From a checkpoint of a small transformer trained on Wikipedia.
Size: MLP 384 SwiGLU, 1.75M parameters.
Each number is 128 + 24 x the weight over its row's rms, rounded and kept within 0 to 255. Layers, rows and columns count from 0. Numbers have three digits each. The size before them is the row's rms in percent of the matrix's.

# layer 7 MLP up, 384x96, rms 0.205, rows 97-125, columns 0-95
100:136185100134154134147126066141118153106120078170110087086118099106161071134098093104137146150094127118096164101129132127119135130114125126146115138119138130118103172141093133142122114113134086124155171149123130106070135087127108143096120106127130115165141123145099139155150133120134118107
103:132187129100138133121152091128170175144146129104099106112148100147070111130116173102156116090113115108124141118151115119161112133104148154100120115135148120099152135164157137080139143118115172153160131121159120151140108190117123112137122122154078142118182123153118119127122120100121141136
091:098148146125148113122144162149088139090119159170131128138114141147128162086138129125111149125142124095113144094159133190123118174127118162150103079124149178126120098082119118129126149145171148149122170119152122133108109084126153132101132127104089090102140080111147148115105124121131153145
116:128116059095089112136124089117132129103125160125133147123124135151144128116123102137133102172107149139148165130138134130153102140143137132138110154124081171117153132070165126135144084145098112152097142106153082122144162144187129117110111154101124138170116129127080149148136165129161135110
101:125156188146160154143157113117115123126160117122104079100126136137107134139144134119120103121087145112110108147135096150180101124097124148155126065103114114141155145135185118150130148082122162148135124118148095142130104157133127128065113115119139122118129151105109112106090153088163145107
112:112119166132140168122144129095135134113148144110091092167081131111155128117126114090141110114148133168127101132152123064126119102126147089167111153108165124160127163087130150092139144154117182154091078121122152144129093111151093097133139151119126140106090128135149134140117111127149099145
102:148104118085091097110185094125149126118115110149098099133124136161154126082089159159153101101102167104147141122141153142127163098133138142127128149127127159167136130154169078123114135117143137102131106086127114103113136081111123134138126157164142162130167123162109085096134153139139133118
102:140148120123099093116135115121143147132131145123132119120152169146135137130125082133114117089142137127146135047105174133146142145158120127107179129113109080165121129113109145126160139165132112091120076164147147107148128147111128128175093134163136112152158153108137187109167128160127130137
099:108117158122130096157120089077165149085165116113126141128184104100124163127162104123098151129134150113132159121120158128144095132096166067141113146128137076107142135100117151141121153116151114139107149070088099114112143131130101123152127144140124111119147101150118112137133158168109129162
113:133147114118121123124122147141163140107134135159127137194116148102117147075075179093117080108109162175098150125127137122131095162128117180137123125170114133161124117141125102126123143145160111175154134152167123156140136129130132173123138112139124091158139123136166136083122106109144131156
093:143161137125129129129141135133169127158117119129126092142170132127107098140117143083137088125128126145140141093123092140133115154135164121166117136089128136154111090107146153149118135136127147132156113093145130106112091139087109098140117145127160108162131138096164116158103024105151089119
116:118143115145131136120115124139083158155146090118136110114129124130092167180105172162136082132133105161119129099097123146136172121123151103112153108096126146128161101122122127103117153137091149133101137110099107166066164138137121136145156175126143082115173084132106121156118131155125141129
102:164194118148147136108129125138140144111093107106083135119150155150135110109117044119121135126098129111111153082127112126129160072121121174108119114127146159127132135088181109139110120107160146167117121172095109115127174142085146121134117149134100135150142122152121126125137119121153121125
105:122108160127129147124144123138093141126115098123105133156097159142131114127114134139126096168167118156146140111131096154143089145145125104081127132094156143123081110089105135095123145086171136162159150090151073158110164096138108158120151111145155170115108107134126115118136167169121093124
103:144132132118112091143106101101107157120093159177131118106134132152155104138131092119151153124133123102147114140102073168149133129095094143076134118117109179109157114126120159095138130104167116138112132164146120088125154117151123112129171146174135093107117114152136140075121136097147139172
104:140135169144096117119171114143112111113135114107123130146153114165120160158117144195170136116115174135101123134127114118170123129144126157105126123121148152164135133137144157117126177123172156164138119160172139121078110136106131127118081153080141147120096100130143116121122105094082162140
100:081114078107159105102122069150149110138165110105146102103132157146111129119095153146136132140111142112171113087110159118138151145126149128154132108150110113122145115141128169129094106115155157170129124138140175117099139121173128111128095115125147176138152121142172142159124100090122082111
094:149096121152135153146149128123165110115121133153102157117125059096108117132154111110147126150152165121125130075121146128157148090075162123153129147099118118077116105110133135133146101123128139156099149119111107177149160106115113145141067147133099152112118081176137133130123117147151128103
090:118131135116126107128144126140123160056137101115163129110132121177112142142123111127084140124108113168114141111125142115093145143133144137123114165134125152141159093130109162146095091112101091095122126099122090103114121130152149156121139155141106098162139094112117127185210136164151142135
101:140153073161158077118128109124133157135125138180167101114133149152142156104097139129132147111076128144182192121076109120120127113131140117109143115130143156126153152129121135147104140145135076142113169155156181146148116163114106105161113116132106142127120138128128091114134128130096115114
093:103146132149153143175097109117161121154114145141127158120108146097093136133107124131101147125096129145133145108125127168138140160147066170159148129138135146121131152170111168116123092148152113155135128112108150107163106129136174106163141137131117141096120142117083142183197123106126155104
095:101107122131152138082136132174103100117110160117161118098137105129141106106127113143089118187140117118098130118191128107147131132142130114124156108154095173174113131136139163155079133129100121082108107121161151125108097165133133106123158147128155101103132105154127082134091127107143106116
099:135172130145145096108176104121089146127128116070093137111110134127109173134128101137152079173110095100094154142165123123128128143168129122163162126123129132138145121113126157135095120144135160120101106112157119140145188097127108159141121130113110129198146163130134109162126122122139134094
110:126114171141155144162120086173107125111167144069116123125094140100129116122134125120155130115144104131172128116151144170117131123089136136109139136117129106082129122137125149118124167161120133170162101151167145150084108134099126082107115127110139162125120132139122090182141125126137085075
098:127155199121094106146115106082122099162109092115134132145134099146151116108124112175125157145149115143125104095126112105140151088085128121084148132137138099127094145120072114145165107079135160142144152115111120124096144137124121122122106141106076110134110127130118082103170107123147111143
097:136135123073099143147077106170097151101141161144117111098119160129096132109124145080116142153142125160093139128121131127141118140146131126120137147085121150128140180115081128133142136129135073177138154155151102136109141110131136087119140108113084117136129123090094118091153157147074142139
093:162140169149155169103091160122085142125147106204114119129141091179137122111109110133115149168112111115167144144167118123136095116109119108119109110106166125140113109141136069091122110164108139100107135132130147106177104114126128140096123111096164132146130123148110124143091124139118135100
093:125119121161112109160147134095125160147187144137134121098128115165135099119169114125120136094096123150101131220185125106090088154134114147101128121125163147149119149118143112107134158147085109138122141093156125113114131140130127118142128105132093130132108098100130090145130117131085143091
104:112128090092162118084136114159095097116118098163096138149118143126130121149114085169097146122140099179108107101166147112129152152131136158116123178098128128138106128104113141144096126154108104155121145105096129112141124134169109157138185154091083145134106095157148135138120108143147147149